Weights of a small GPT-style language model, trained from scratch on English Wikipedia: width 448, learned positions.
Each number is 128 + 24 x the weight over the matrix's rms, rounded and kept within 0 to 255. Layers, rows and columns count from 0.

# layer 3 MLP down, 448x1792, rms 0.041, rows 135-188, columns 1280-1407
[[130 101 134 143  88 141  95 142 102 144 121 107 157 104 166 140 129 146 106 152 167 119 111 121 110  78 104 123 144 114 122 121 130 141 126 103 137 140  92 128 143 143 136 133 117 124 144  88 151 104 163 126 101 147 115 121 164 119  95 143 133  91  79 173  68 112 171 125 128 156 143 173 106 157 141 172 122 152 164 151 148 130 116 105 141 128 129 141 134 133 128 137 169 128 122 151 130 109 127 123 178 147 182 113 130 129 168 141  83 150 115 144 145 116 131 121 128 151 153 115 127 115 137 122 193 123 129 143]
 [143 119  84 136 126 127 126 124 131 151  62 104 127 109  97 130 154 121 102 126 101 122 152  78 151 136 119  90 106 150 176  98 142 139 105 172 112 114 115 138 136 161 163 135  81 116 112 186 118 122 130 129 106 155  85 158 140  85  92 145 148 134  99  78 179 134 142 127 177 143 168 147 117 106 151 137 120 140 143 101 149 149 148 133 136 114 126 144  87 104 160 131 152 109 124 171 188 160 126 137 131 148 187  95 161 156 129 138 149 126 135 171 143 148 122 136 103 128 154 127 125 147 152 197  75 112 112  82]
 [122 132 126 124 103 132 117 149 171 123 128 117  95 126 131 119 138 112 133 147 128 153 161 109 149 123 148  76 139 147 150 119 154 124 149  89 149 120 101 147 104 116 116 167  86 133 142 105 116 132 151 144 131 124 125 112 122 119 108 142 102 109  95 135  91  97 147 117 123 115 138 156 113 144 122 129 133 141 135 121 135  93 146 136 161 180 127 139 182 116 124 109 126 115 144 130 114 130 145 100 116 142 132 140 150 137 119  94 196 143 149 137 106 108 117 126 107 147 133 122  98 131 137 139 167  96 147 141]
 [125  91  70 148 142 132 113 144 126 109  99 124 135 128 134 167 128 130 137 113 125 123 152 121 143 114 116 158  74 101 158 100 138  97 113 115 148 134 115 165 142  92 143  75 112  91 146 105 118 121 130  95  65 118 114 109 133 117 141 137 154 107 111 101 135 146 139 128 123 112 136 156 141 140 115 148 141 117 127 107  96 127  92 142 127 157 139 128 138 106 120 121 136 130 111 144 124 134 123 130 126 134 114 128 111 125 118 181 121  85 155 141 111  78 143 123 126 133 101  89  96 107 151 128  77 109 115 154]
 [121  90 132  81 131 150 123 169  89 111 145 141 128 135 136 177 103 128 132 173 113 110 128 134 139 110 118 123  92 120 144 116 142 113 130 138 149 114 117 109 130 142 119 118 133 119 117 140 164 118 142 138 112 148 123 145 120 160 166 126 197 118 117 102 110 110 128 129 135 165  68 157 129 116 143 128 155 150 136 121 129 130 139 132 139  75 171 134 119 118 141 136 161 111 139 127 131 110 125 147  99 152 130 116 125 154 129 119 125 157 130 125 155 138 126 134 122 140 136 141 152 149 155 125 146 103 197  92]
 [141 109 176 137 148 145 103 127 135  92 165 156 117 115 140  91 144 102 101  82 169 101 142 168 129 162 125 137  95 138 145 116  96 138  90  92 143 128  80  98 119 110 136  81 148 161 136 123 170 129 144 147 125  95 116 100 113 148 132 123 154 123 109 122 124 140 131  96 112 113 157  90 121 153 108 154 163 131 106 179 128 127 122 141  79 133 129  71 143 109 102  60 160  99 148 128 146 115  92 109 139 121 194 116 126 109 123  82  83 111 110 107 108 108 138 136 159 100 136 148 141 117  81  95 155 175 149 163]
 [127 115 158 143 130 129 126 120  64 112  89 151 104 129 133 111 129 173 116 112 125 137 115 137 111 126 159  86 178 152 122 178 117 108 144 127 135 153 149 117 112 137  87 120 157 135 130 132 151 110 124 119 159 101 159 132  83 130 113  98 121 127  88 137 129 136 107 101 121 131 127 135  96 135 133 131  84 116 103 147 161 138 115 139 128 107 120 141 127 123 151 130  96  84 119  96 132 119 115  80 108 122  93 144 101 127 117 165 106 141 107 138 104 150 121 129  98 139 143 131 128 100 148 146 158 145  87 105]
 [147 143 156 154 161 108 159 124 132 146 126 157 171 156 107 173 148 116 122 122 143 154 132 126 152 144 148 147 174 162 171 151 150 157 129 151 160 156 127 141 182 177 169 127 117 172 137 118 164 143 128 115 154 143 147 114 154 138 158 136 132 142 132 163 148 153 140 200 136 152 142 151 182 127 140 163 164 145 129 150 107 150 146 219 137 142 153 171 174 113 139 151 154 146 162 101 118 165 112 115 125 149 172 139 170 152 164 131 138 142 156 152 141 128 165 157 171 161 113 127 105 148 140 146 127 148 148 144]
 [138 153 137 146 135 151 136 169 169 146 135 141 118 106 164 147 166 114 132 129 189 127 167  94  99 139 171 140 116 127 127 169 131 166 200 152 130 140 115 150 112 138 102 126 213 142 199 120 151 136  91 155 173 128  99 135 109 130 138 128 141 155 111 103 149 138 113 110 148  68 128  96 121 145 133 115 109 103 131  69  79 132 153  94 113 133 130  97 129 126 106 121  74 133 110 151 161 133 135 103 130 150 139  89 122 146 120  72 102  98  98 147 119 132 128  94 108 149 109 106 108 136 123 126 106 101  87 140]
 [125 135 126 149 134 118 123  89 132 153 141 120  76 116 188 154 183 142 159 144 156 134 121 119 143  85 104 141 123 156 121 134 127 152 152 124 141 123 136 161 162 123 146 170 126 113 101 157  77 135 112  77 126 107 128 144  94 144 160 131 101 113 121 119 123  99 119 130 131 123 164 121 126 150 162 119 123 111 129 116 138 148 112 112 153 142 109 146 129 169 127 129 167 136 118 128 101 137 106 169 124 162 134 144 134 156 119 108 182 172 128 103 146 173 109 124 129 139 149 133 106 129 171 118  87 113  78 109]
 [136 147 136 159 128 132 149  78 148 142 151 143 148 135 129 160 122 134 121 106 130 108 123  96 118 112 115 145 180 145 168 128 164 108 147 120 148 127 120 109 130 124 131  99 135 129 152 131 136 147 110  89 116 153 131 131 134 136 155 155  79 115 151  91 173 122 156 125 148 117 148 133 118 121  97 106 110 143 149 154 100 151 120 116 198 165 146 140  99  96 132 154  94 130 106 126 140 123 137 126 124 138 147 134 140 161 102 119 120 166 123 107 160 116 110 123  99 115 121 130 107 107 157 109 163 104 119  89]
 [142 145 179 122 158 132 136 169 142 111 149 139  97 112 100 132 113 153 119 141 132 153 142 124 138 119 113 169 133 122 176 155 150 132 182 149  89 127 137 130 110 128 146 163  77 149 140  76 160  92 173 145 153 121 145 152 119 117  92 116  50 137 108 114 122 110 134 109  89 152 164 114 129 108 137 134 160 101 148 114  92 123 114 143 124  97 106 151 142 136 141 110  57 163 158 102 137 126 136 101 137 148 153 133 112 124 152 143 112 118 131 116 109  92 127 137 179 119 122 119 102 120 114 116 137 133 134 157]
 [193 139 118 153 137 111 109 147 113 111  98 121 117 126 129 111 111  90 147 126 173 111  82 136 105 137 161  94 202 111 127 146 110 155 114 127 137  72 102  99 111 128 132 128  79 129 112 128 137 145  85 167 120 114 106 109  40 110 134 129 123 106 133 126 173 109 121 138  92 147  76 123 143  85 159 141 118 109  79 100 107  75 143 139 145 138 109 119 160 162 122 112 128 134 123  84 141 150 127 113 170 131 171 119 130 130 153 173 133  94 162  56 131 128 129 122  69 118 124 117 134 152  64 162 149 125 125 138]
 [ 95 120 146 122 128  97 120 172 121 132 166 119  93 126  94 144 135 170  97 168 148 126 128 175 117 122 110 160 121 159 143 147 128 112 130 110 149 121 144  96 137 139 116 135  88 104 173 102 186 131 104 127  91 120 149 156 158 107 114 134  97 106 168 138 122 129 129 107 118 121 174 145 138 136 142 152 112 130 149 152 149 168 111 145  96 146 111 128 118 133  98 125 133  92 100 154 133 106 113 151 104 116 145 138 138 122 110 150 121  99 122 127  92 144 144 149  98 125 177 148 133 146 151  83  81 100 181 129]
 [142  89 133  92 169  81  97 106 126 102 110 106 158 103 101 132  91 169 153  94 122  79 134 129 102 167 137 136 122 169 122 137  98 112 163 101 144 121  74 154  88 126  91  71  98 146 116 148  93 138  99 153  98 100 107 134 116 143 123  99 146 109 132 141 113 134  97 130  90  90 119  93 139 113 116 137 151 117 115 133 121 145 149 147 129  84 157 109 104 152 138 102 137 136 104 118 127 116  86 169 139 120 113 115 104 162 102 167 145 104 144  78  86 160 142 106 120 108 106 122 103 115 106 127 127 101 106 132]
 [137 129 122  91 123 151 128 148 114 124 115 167 114 101 139 149 122  92 160 197  92 118 102 118  92 152 184  85  75 148  96 175 107 132 155 126 104 127 129 121 106 159 122 147  81 134 160 103 132 136  98 166 142 106 128 134 140 103 170 130 110 126 146 119 102 106 138 119  96 149  85 108 150 133 141 119 111 117 133 165 143 119 109 125 118  97 136 118  89 105 173 108 150  78 119  96 118 110 119 154  85 114 134  88 100 137 114 142 126 133 131 128 128 130 111  89 139 101 130 104 163 127 167 172 106 124 128 117]
 [163 118 164 112 166 145  93 110 149  99 158 108 112 119 139 100 146 121 112 110 146  95 109 108  93 140 124  66 100 130 141 160 136 136 128 115  85 115 111  87  87 104 124 109 139 133 118 146 129 121  59 103 133 101  91  82 141 138  99 120 173 111 131  83 147 132 146 130 120  70 150 108 127 140 128 112 147 134 112 117  88 141 114 140 102 116 119 116 137 149 109 105 102 119 121 123  59 129 138 174 129  85 141 130 126 121  98  97 123 100 121 106 113 148 152  84 138 109 114 172 123 160 102 104 183 130  88 133]
 [143 146 126 145 136 127 101  86 143 119 121 141 148 135 116 133 153  94 169 114 124 194 149 107 130  95 156 123 154 134 100 112  97 160 162 129  95 112 138 114 112 129 133 108 129 136 105  78 141 154 100 141  87 126 130 114 135 147 159 129 121 122 101  89 132 161  95 130 114 147 120 134 152 108 153  87 101 115 131 118 168 142 102 121 146 157 129 138 127 118 138 136  80 162 115  77 127 110  58 133 143 113  85 125 125 138 126  92 158 151 131 163 134 118 119 122 118 135  96  95  90 107 145 166 163 111 145 129]
 [102 148 123 166 150 124 162 110 119 100 143 130  91 113 148 102 184 131 131 125 139  92 141  85  98 103 143 163 114  92 139 124  88 126  94 117 135 120 128 121 112 130 163 199 103 144 156 113 179 145  97  94 180 116  98 129 157  94 132 120 127 137 115 147  83 146 125 142  73 150 137 109 121 108 125  93 156 136  86  84 100 113 131 134 123 138  91 102  81  87  91 131 178 134 116 171  80 114  94 122 150  88 148 105 112  77  94  76 148  75 130 118 103 134 127 148 112 107 128  98  98 127 137  89 107 154 125 156]
 [149 147 102 162 125 125 142 121 105 118 130 126 147 142 139 109 126 103 112 103 121 141 114  76  58 130 132 108 175 130  94 165  84 134 110 124 102 133 148  99  94 136 151 161 174 142 148 114 173 134 105 158 137 113 125 122  71 119 166  84 147 140 136 130 160 149 109 141  93 107 153 101 149 152 131 126 142 132  97 123 134  94  92 134 114  86 104 100 132 132 102  86 113 132 112 142  92 122 139 122 152 131 137 116 117 156 106 105  66 117 121 107 101 130 107 102 137  93 120 159 150 101 163 157 169 173 137  85]
 [136  73  95 159 148 127 155  94 156 127 145 142 144 159 126 145 139 127 123  84 133 132 130 129 124 117 136 140  90 104 119 162 101 131 115 132 130 160 131 133 131 106 141 133 144 119 108 132 171 108  84 115 147 152 100 105 116 135 151 115 168 142 101 129 128 141 108 147 125 108 174 164 130  98  94 162  98 145 117 119 139 145  93 139 174  97 118 116 156 133 109 123  81 150 166 110 146 126 120 125 142 157 156 118 116 151 122  87 139 141 126 149 133 131 111 118 118 157 128 102 120 138 145 133 117 153 113 117]
 [140 123 101 151  89  92 107 136 133 153 145 132 156 139 153 166 116 129 117 147 131 150 138 129 116 148 193 122 122 181 136 105 152  80 115 124 103 119 108 132 143 143 143 136 123 127 127 136 100 106 104 160 101 133 133  95 173 149 129 142 143 142 128 133 110 127 141 107 139 100 139 129 114 179 116 103 147 105 123 199 132 160  87 121 129 125 179 127 168 109 140 146 114 132 131 124 168 154 161 149 157 123 148 122 137 189 149 132 124 119 138 122 173 110 130 123 100 110 178 133 131 143 178 146  46 154 128 122]
 [ 94 115 100 129 107 163 153 133 111 110 163  93 101 110 136 104 109 189 110 179  81 131 135 161 120 110 150 185  84 126 127 108  88 131 146 118 160 132 141 129 114 141 153 115 154 126  85 139  98 104 118 122 178 103  99 143 116 132  86  98 200 117 179 137 112  70 102 128 127 170 119 123 172 123 133 141  86 145 131 111 169  91 125 159 123 105 125  96  85 138 105 115 125 135 126 115 102 142 118 178 138 106 165 132 121 153 125 131 129 122 136 137  98 101 128 127 140 119 127 116 115 101 102 136 145 116 153 168]
 [137 125 124 162 132 118 121 121 128 110 125 115 127 148 153 119 140 113 109 135 124  83 129 131 109 132  77 139 144  88  67 118 129 170 115  97 107 153 137 132 150 127 141 189 110 149 124 141 141 120 153 130 142 112 112 140 139 104 169 140 151 150 132 115 165 141 119 135 108 142 118 117 117 157 106 144 135  95 102 153 123 132 129 128 138 129 111  90  62 205 118  91 142 126 110 125 128 146  96 158 151 149 124 119 122 127 143 161  86 109 135 101 148 130 123 142 125 134 125 151 113 195 137 196 171 110 117 106]
 [155 140 107  99 111 116 138  86 128 154 185 111 157 133 157 103  91 107 134 178 139 147 165  81 105  80  74 157  78 154 113 127 141 101  85 155 153 118 110 157 134 121 164 157 153 151 143  98 117 115 194 101 121 143  98 110  75 149 133 131 164 117 127 122 154 115 154 124 162 165 136 149  93  68 132 112  79 104 135 114 108 147 157 101  94 111 136 136 114 184 171 142 148 118 131 148 140 133 129 101 130 138 125 153 146 147 137 129  86 156 131 124 160 116 143 156 143 146 102  84 153 147 107 173 116 138 131 171]
 [129 139 163 132 126  98 103 119 126 118 136 100 105 131 111 109 120 125 140 134 127  95 103 138 152 100 141 137 170 135 130 147 174 102 144 114 105 130 158 129 117 151 128 120 110 144 113 140 128 148 148 132 182 112 119 149 148 134 185 122 146 127 129 145 112 122 123 180 109 125 147 117 156  96 148 143 103 145 128 131 155 116  96 123 164 152 129 133 152 147 129 106 106 121 122  83 114 123  99 100  94  94 111 139 125 127 105 151 147 113 109 124 126 175 136 168 126 128 111 139 110 104 122 157 103 142 137 107]
 [120 115 153 148 139 132 117 132 120 110 143 124 124 172 106 167 126 163  67 101 171 142 133 111 109 130  76 127 112 135 107 153 151 120 130 144 152 115 165 142 123 128 117 140 116 124 182 145 112 126 187 135  85 137 152 115  90 146 151 153 118 121 157 116 111 121 146 135 135 145  82 108 106 108 139 115 141 112 151 109 135 129 128 101 102 118 149 158 131 160 114 126 165 147 114 120 126 135 127 119 125 139 126 112 135 128 133 132 108 149 130 131 123 157 132 158  99 139 162 153 157 135 125 136 131 119 149  87]
 [148 106 147 148 112  74 156  94 120  99 134 113 122 116 127 113 162 151 112 124 152  81 115 145 130 105  97  95 160 120 120  79  95 129 117 136 116 134 119 140 111 134 156 118 118  93 150  83  97 116  59 149 163 112 127 102 157 120  89 104 114  97 142 101 130 121 116 136  78 145 158 156 151  96 125 129 121 116 101 125 140 142 136 153 168 116 131 114 157  78  90 160 182 139 139  98 118 135 170 142 104 151 155 111 116 157 123  78 114  82 170 123  93 120 125 137 136 101 108 137 106 107 127 162 103 124 120 144]
 [160 108 146  86  86 149 149 186  63 142 121 125 104 146 146 120 140 142 128 156 116 128 158 130 133 106 102 103  69 153 122 149  93 160 115 141 156  97  94 139 120 113 146  85 172 110 149 123  93 104 122 116 156 151 149 130 180 132  99 162 104 142 120 146 167 166 154 126 123 116 116 121 118 157 119 147 133  98 124 138 105 153 130 116 115 134 154 140  99 115 151 137 204 175 133 148 114 115 158  91 111 109  47  80 129 116 119 101 151 133 124 125 164  92 145 122 171 133 139 105 101  91 138 110 119 162 121 136]
 [115 120 113 141 144 150 132 164 158 126 187 122  85  91 115 178 157 168 115 134 146 135  98 154 152 136 138 159  76 118 134 127 119 129 142 135  83 166 104 150 122 123 119 146 133 107 142  88 101 119 173 110 125 140  79 158 111  83 150 131 100 131 121 141 167 103 113 150 111 113 144 154 140 189 126 150 117 162 127 155  93 118 119 130 102 145  87 167 126 119 100 150  74  70 135 145  94 132  62 122 172 118  77 133 139  96 110 142 116 120 163 115 117 104 129 132 140 117 145 135 110 121 113 113 158 138 149 147]
 [134 123 138 133 118 147 114 111 131 114 172 128 160 132 125 119 131 138 130 127 164 157 137 131 133 145 137 147 108 148 108 122 182 114 120 142 117 112 117 130 114  85 119 124 148 137 105 112 133 113 188 123 126 117 129 139 128 120 113 139 120 123 101 125 125 128 132 145 112 157 111 122 104 136 126 118 124 120 115 123 132 136 133 131 125 133 138 127 118 114 153 105 121  99 130 160 106 127 102 132 130 129 112 120 147 161 110 147 134 102 131 123 118 135 123 118 151 117 125 109 166 129 116 125  91 126 123 117]
 [149 123 110 142 147 124 121 131 128 144 116 118  96 144 118 119 121 128 131 120 161 129 115 118 129 135 137 163 118 124 111 116 134 129 114 135 114 141 113 134 123 113 128 125 112 128 156 142 147 133 109 111  84 150 152 123 160 166 126 126 142 145 130 120 103 133 119 131 134 127 136 132 144 140 136 124 118 112 110 113 115 119 116 134 123 100 112 112 133 133 102 130 159 106 127  91 145 135 111 107 133 168 121 116 144 116 152 139 102 157 114 139 137 133 139 149 106 137 120 137  98 129 133 143 109 113 149 112]
 [125 181 146 192 107 135 105 115 135 135 122 117 121 143 134 172 171 120 130 131 101 105  98 108 138 131 117 128 109 125  76 146 119 114 140 142 131 201 114 131 113 139 121 178 176 144  95 137 162 146 156 132 192 111 107 103 127 109 172 120 127 118 114 152 106 155  97 140 117 149 122 124 112 157 110 135  71 104 109 112 111 108 133 100 131 107 131 114 139 133 121 116  55 139 128 158 183 101 116 177 109  96 111 110 126 118 119  81  91 107 171  99 105 138 125 134 133 107 143 144 120 112 149 130 137 112  99  95]
 [179 185 165 156 125 132 154  97  87 125 141 167 132 107  95 131 145 134 123 115 159 137  76  93 154  86  69 156  53 132 111 127  94 129 145 161 148 124  77  68  94 137  99 121 150 120 119 108 139 117  98 159 154 113 118 149  94 133  98 117 106 123 179 146 126 168 124 139 130 129 130 119 122 121 143 139 130 115 127 135 137  89 137 135 135 149 134 133 155 122 118  57  66 123 128 133  91 139 182  95 131  96 100 110 125 106 102 151 141 119 160  72 112 153 117  98 137  97 125 101 136 122  92  99 135 131 156 133]
 [130 147  97 112 119 120 121 125 140 149  86 109 115 118 121 135 130 159 114 118 123 119 163  92 129 150 126 114 115 160 117 140 131 109 150 153 122 147 101 138 124 153 155 144 149 115 138  81 117  98 128 163 164 140 182 124 139 131  94 131 117 135 129 141 104  85 152 134 135 173 137 166 134 132 153 108 135 114 148 175 105  98 128 123 112 129 147 167 102 104 136 129 182 132 135 147 108 143 162 133 115 157  98 134 146 141 120 165  70 113 129 136 163  86 150 119 141 118 140 146 141 105 159 109 176 156 133 126]
 [175 124  89 180 125  82 133 122 141 123  73 111 176 156 114 157 132  95 109  81 151 147 137 120 166 114 132 124 120 150 166 134 138 100 147 136 160 133 157 150 135 114 161  93  98 145 126 124 105 153 126  96 132 125 149 186 147 137 152 161 115  97 116  98 117 146 132 128 140 144 130 119 120 108 147 132 166 138 143 128 101 165 109  96 126 144 177 175 110 123 159 151 150 138 129 122  94 119 187 130 118 153 125 174  86 155 168 149 153 148  97 187 178 146 119 130 126 146 162 140 105 126 172 119  92  90 133 118]
 [108 142 120 105 131 117 105 145  97 139 131 154 134 143 146 142 152 133 144 142 148 147 147 136 159 132 144 163 101 152 140 113 101 119 104 100  77 116 108 128 108 116  94  94 164 118 128  66 130 125  81 111  46 125 128 130 166 158 139 127 131 127 151  88 109 157 141 142 152 149 120 124 129 143 135 116 113 127 156 163 150 127 120 114 131 113 150 155 129 142 142 139 127 152 123 143 129 104 159 128 145 126 122 156 138 126 162 163 137 155 122 122 138 181 141  99 142 138 107 149 154 103 146  98 111  88 106 139]
 [ 97 103 100 160 133 147 132 178 105 106 178 110 115 118 135 133 114 152 123 147  90  94 132 121 113 136 123 117 152 100 111 164 149 119 110 123 140 165 147 122 121 135 100 128 110 130 165 107 115 118 143 117 154 125  88 149  96 121 113 135 189 130 168 109 109 106 110 147 150 182 159 166 141 106 127 114 140 120 117 156  82 124 105 135  92 131 100 106 141 153 130 126  96 138 134 146  99 127 144  94 136 131  87 153 110 139  82  91 134 110 180 121 106 100 148  92 158 130 116 141 112 100 119 138 124 141 116 107]
 [115 121 111  90 132 167 130 131 116 108  92 143  90 152 103 114 125 152 110 137 182 119 129  64 132 165 111 149 101 135  99  79 109 123 102 153 109  95 150 136 115 127 165 126 105 124 114 112 175 107  92  62  99 129 165 105 200 144  69 140  93 145 122 111 180 127 133 139 157 130 104 145 125 134  97  97 126  81 134 135 167 125 127 115 145 150 134 143 137 116 150 141 144 199 131 120 126 150 113 122  79 114 129 173 126 149 152  85 161 146 109 147 116 129 108  94 168 157 102 111 131 140 130 114  83 117 128 152]
 [ 89 163  93 120 122 173 116 127 124 149 106 120 133 136 168 152 158 125 131 132 147 120 104  78 129 112  91 140 144 132 114 146 152 105 146 117 116 137 116 107 109 106 121 104 136 121 197  96 105 122 119 128  81 164 117 140 146 153 125 134 138 145 100 147  98 124 145 107 168 157 114 147 138 127 137 103 106 144 168 146 133  94 176 108 141 165 150 117 175 101 152 157 136 105 129 135 172 143 169 136 121 165 106 103 128  95 151 105 101 140 119 122 149 104 135 159 113 121 123 112 106 103 109 120 114 142 131 108]
 [163 100  95 132 105 127 127  94 185 136 147 120 135 145 139 115 111 136 146 112 123 128  96 145 145  65 131 131  87 124 154 141 137 130 159 102 110 114 125 120 165 118 161 109 156 119 112 116 100 140 145  75  99 128 106 129 171 141 134 128 125 140 151 121 125 159 149 159 172 113 144  93 135 145 153 151 122 171 110 113  79 151 102 144  93 141 119 111  92 144 138 160 105 100 137 104 174 145 114 112 145 107 175 162 122 131 122 150  84 112 123 126 115 104 133 139 112 137 132 145 144 177 117 130 158 138 118 124]
 [146 142 123 145 110 156 138 114  93 154 143 131 107 116 142 116 113 139 144 147 157 166 127  68  90 117 183 147 168 133 132 124 111 139 122  59 130  98 152 135 123 148 111 164 135 122 152 148 110 151 142 109 120 141 126  94 135 135 119 121 144 133 122 120 137 135 109 100 135 185 148 133 119 101 111 129 149 138  99 127 149 148 160 136 118 131  96 109 129 118 159 147  90 136 134 137 184 133 130 157 128 153 135 152 117 125 131 121 192 139  99 124 125 113 120 133 153 119 118 114 152 148  74 142 166 115 110 125]
 [125  90 144 156 119 111 145 156 143 129  98 128  98 144 144 143 110 169 122 115 138  88 123 103 135 152 112  82 118 101  88  83 112 146 160 149 104 140 137 128 106 125 111 134 151 135 170  72 160 122 143 112 130  90  48 116 139 119  74  91 146 135 146 129 154 157 104 135  94 151 158 124 140 166  95 130 128  91  97 144 200 161 124 121 165 128 143  91 150 129  88 116 123  99 154 130  98 102 145 156 138 108 143 154 111 167  88 137 136 108 146 122 107 122 103 149 139 107 104 101 111 118 127 182 175 156  94 194]
 [125 126 135 119 169 145 112 153  88 133 185 135  95 131 128 162 101 105 139  97 136 120 188 136 135 156 150 131 104 159 148  94 121 136 143 111 127 123  95 150 121 115 108  66 107 137 157 143 107 120 155 148 126 142 119 121 168 133  90 134 156 134 120 150 126 124 110 112 151 117  97 144 149 153 135 127 109 149 136 138 117 144 101 153 117 116 146 135 135  62 105 166 172 126 134 117 141 131 156 121 136 143 150 124 124 148 157  77 128 148 122 171 106 162 152  89 145 122 135 139 126  94 103  86  70 117 165 171]
 [ 87  95  66 122 105  65  93 113 129 150  90 120  97  98 126  72 122 132  94 138 127 100 124 159 135 146 148 125 118  93 147 107 129 136 124 137 103 133 155 108 119 121 139 112 131 145 110 171 139 136 109 110 132 117 138 122 160 113 171 130 151 155 113 129 119 151 143 128  69 127 169 123 157 158 112 168 124 115 136 140 175 136  91 145 135 146 125 123 112 135 159 129 186 150 138 121 124 128  64  93 132 162 129  89 145 167 156 140 130 125 143 147 128 128 130 130 142 149 112 146 122 178 159 113 104 124 134 119]
 [188 141 168 127 110 120 107 142 181 138 112 142 173 143 139 123 116 137 156 103 126 143  88 136 108  82 125 119 136 157 181  91 136 107 141 134 131 103 138 112 113 134 168 133 138 103 106  44 112 143 120 161  83 113 147 112  64 150 124 111 150 102 158 142 117 128 114 126 110 167 157 167 126 139 101 112 131 113 128 111 144 149 116 134 160 133 153 135 111 149 109 129 104  98  95 120 103 129 145  86 127 104  81 111 127 133 127 121 127 118 122 117 114 138 108 144 176  92 163 171 133 130 149 151 185 146 131 132]
 [108 146 122 120 122 124 142 122 101  95 143 148 148 136 106 161 104 124 116 150 126 124 137  95 122 117 162 117 130 139 143 101 168 117 146  96 158 128  97 140 125 128  71 148 138 130 119  49 154 123  98 129  96 146 136 116 105 101 134 137 116 117 156 139 123 129 139 110 126  49 105 111 102 135 153 158 137 144 160  95 144 157 119 112  84  96 131 141 171 156 137 151 154 137 128 116 127 136 124 151 112 148  93 144 133 161 156 131 138 139 120 137 139  87 109 132 143 163 153 130  81 190 101 137 136 122 104 101]
 [129 114 135 135 143 130 141  96 145 126 157 116 101 136 152 144 119 145  98 125 149 130 127 151  88 139 119  99  85 112 166 118 155 118 129 121 105 124 126 120 101  92 109 167 167 121 126 107 186 120 103 162 173 101 119 120 143 113 117 131 115 118 104 131 114 109 123 153 119 105 129 118 136  89 163 133 118 143 125 165 110 127 127 137 111 112  84 137 103  67 126  96 120 126 128 107 147 152 114 104 125 127 122 123 133 114 116 104 108 106 164 125 134 113 115 156 181 115 152 155 118 127  84 119 142 143 140 155]
 [124 101 171 147 125 199 141 116 126 119  93 138 116 123 132 155 169 126 137  91  72 147 121 112 124 148 121 105  98 118 138 187  86 130 169 103 177 164 131 144 165 114 117 153 161 132 118 151  99 125 153 123 132 130 123 116  41 138 134 128 151 130 116 183 191  99 138 145 136 102 140 154 118 196 136 105 116 133 122 152 134  92 142 128 103 109 125 137  86 159 121 141 128 140 124 119 108 118 133 127 139 153 101  68 132 129 150 128  98  87 137 143 138 126 131 139 110 103  86 123 127  60 115 109 164 135 135 137]
 [134 130 156 112 150  89 131  88 141 119 106 161 108  91 103 157 160 157 127  74  86  96  82 147 130 136 112 186 171 108 106 133 129 147 151 109 158 137 126  98 107 139 140 145 100 140 134 129 214 110 136 100 174 126 124 124 136 114 184 121 125 136 100 127 153 137 119 103 123 106 114 170 138 172 135 135 171 160 132  69 122 124  95 152 127 112 109 121 141 116 108 101 155 109 119 115 152 128 103  74 151 114 135 130 107 138 128 103 125  94  73 127 126 130 127 129 123 130 152 168 119 151 123 165  72 153 121 155]
 [166 118 105  96 153 114 149 100 120 128 140 123 139 148 154 112 136 177 142  65 158 152 146 127 132 105 160 174 164 128 127 136 142 133 130 120 148 143 107 148 170 135 140 170 126 117 113 127 149 111 178 153 116 137 110 122 143 140 100 120 164 135 142 125 124 134  84 124  98 110 142 160 145 122 134 113 127 172  97 116 107 152 116 113 128 100 140 102 156 105 143 134 160  81 126 160 119 123 119 131 140 108 136  99 120 110 159 101 133 113 152 181 132 163 147 112  98 125 116 146  89 118 170 142  87 106 170 120]
 [137 122 178 158 117  75 123 120 121 144 126 111 116 124 150 191 102 133  92 119 106 139 102 156 124 112  87 146 149 116 143 126 179 131 126 123 121 128 171 110 106 136 157  98  86  99 134 122 147 132 128 108 154 135 108 139 168 144 105 128 113 145 138 133 119 142 110 142 125 124 115 115 134 128 144 139 117 124 120 128  75 129 138 139 148 160 151 128 138 170 131 110 159 133 141 106 123 124 137 190  81 123 154 156 111 123 124 117 146 110 161 108 114  91 126 138 147 118 127  70  90  89 147 148 114  93  79 132]
 [168  71  87  97 152 108 173 121 123 143 135 126 133 143 141 159  92 118 152 129 103  85 113 162 144 115 130 137  57 116 153  89 102 112 175 103 116 160 171 104 117 115 114 158  93 107  72 175 141 146 133 140  92 131 111 176 146 115 158 137 108 120 122  96 116 149 111 142 123 156 136 161 117  89 145  99 142 127 145 114 134 122 109 135 106 130 112 125 123 118 138 130 147  97 148 160 127 129  94 157 151 129 103 129 128 126  89  55 152 125 116 134 147  90 138 115 137 142 140 131 150  78 106 148 122 169 119 126]
 [139 129  97 109 154 140 100 157 139 162 103 143 153 126 138 166 141 123  99 135 123 132 146 102 133 128 123 118 172 112 122 113 121 150 153 140 128 122 119 157 183 163 163 135  87 109  92  66 180 134 119 137 129 189 133 131 146  90 166 153 105 108 123 118 119 156 150 104 144 120 108 133 149 132 118 123 119 126 157 123 128 169 105 135 121 127 113 135 146 140 150 165 144 138 131  88 182 135 104 111 127 145 155 149 137 174 136 121 147 155 119 197 142  90 124 142 134 159 124 107 100 109 141 178 119 116 140 107]]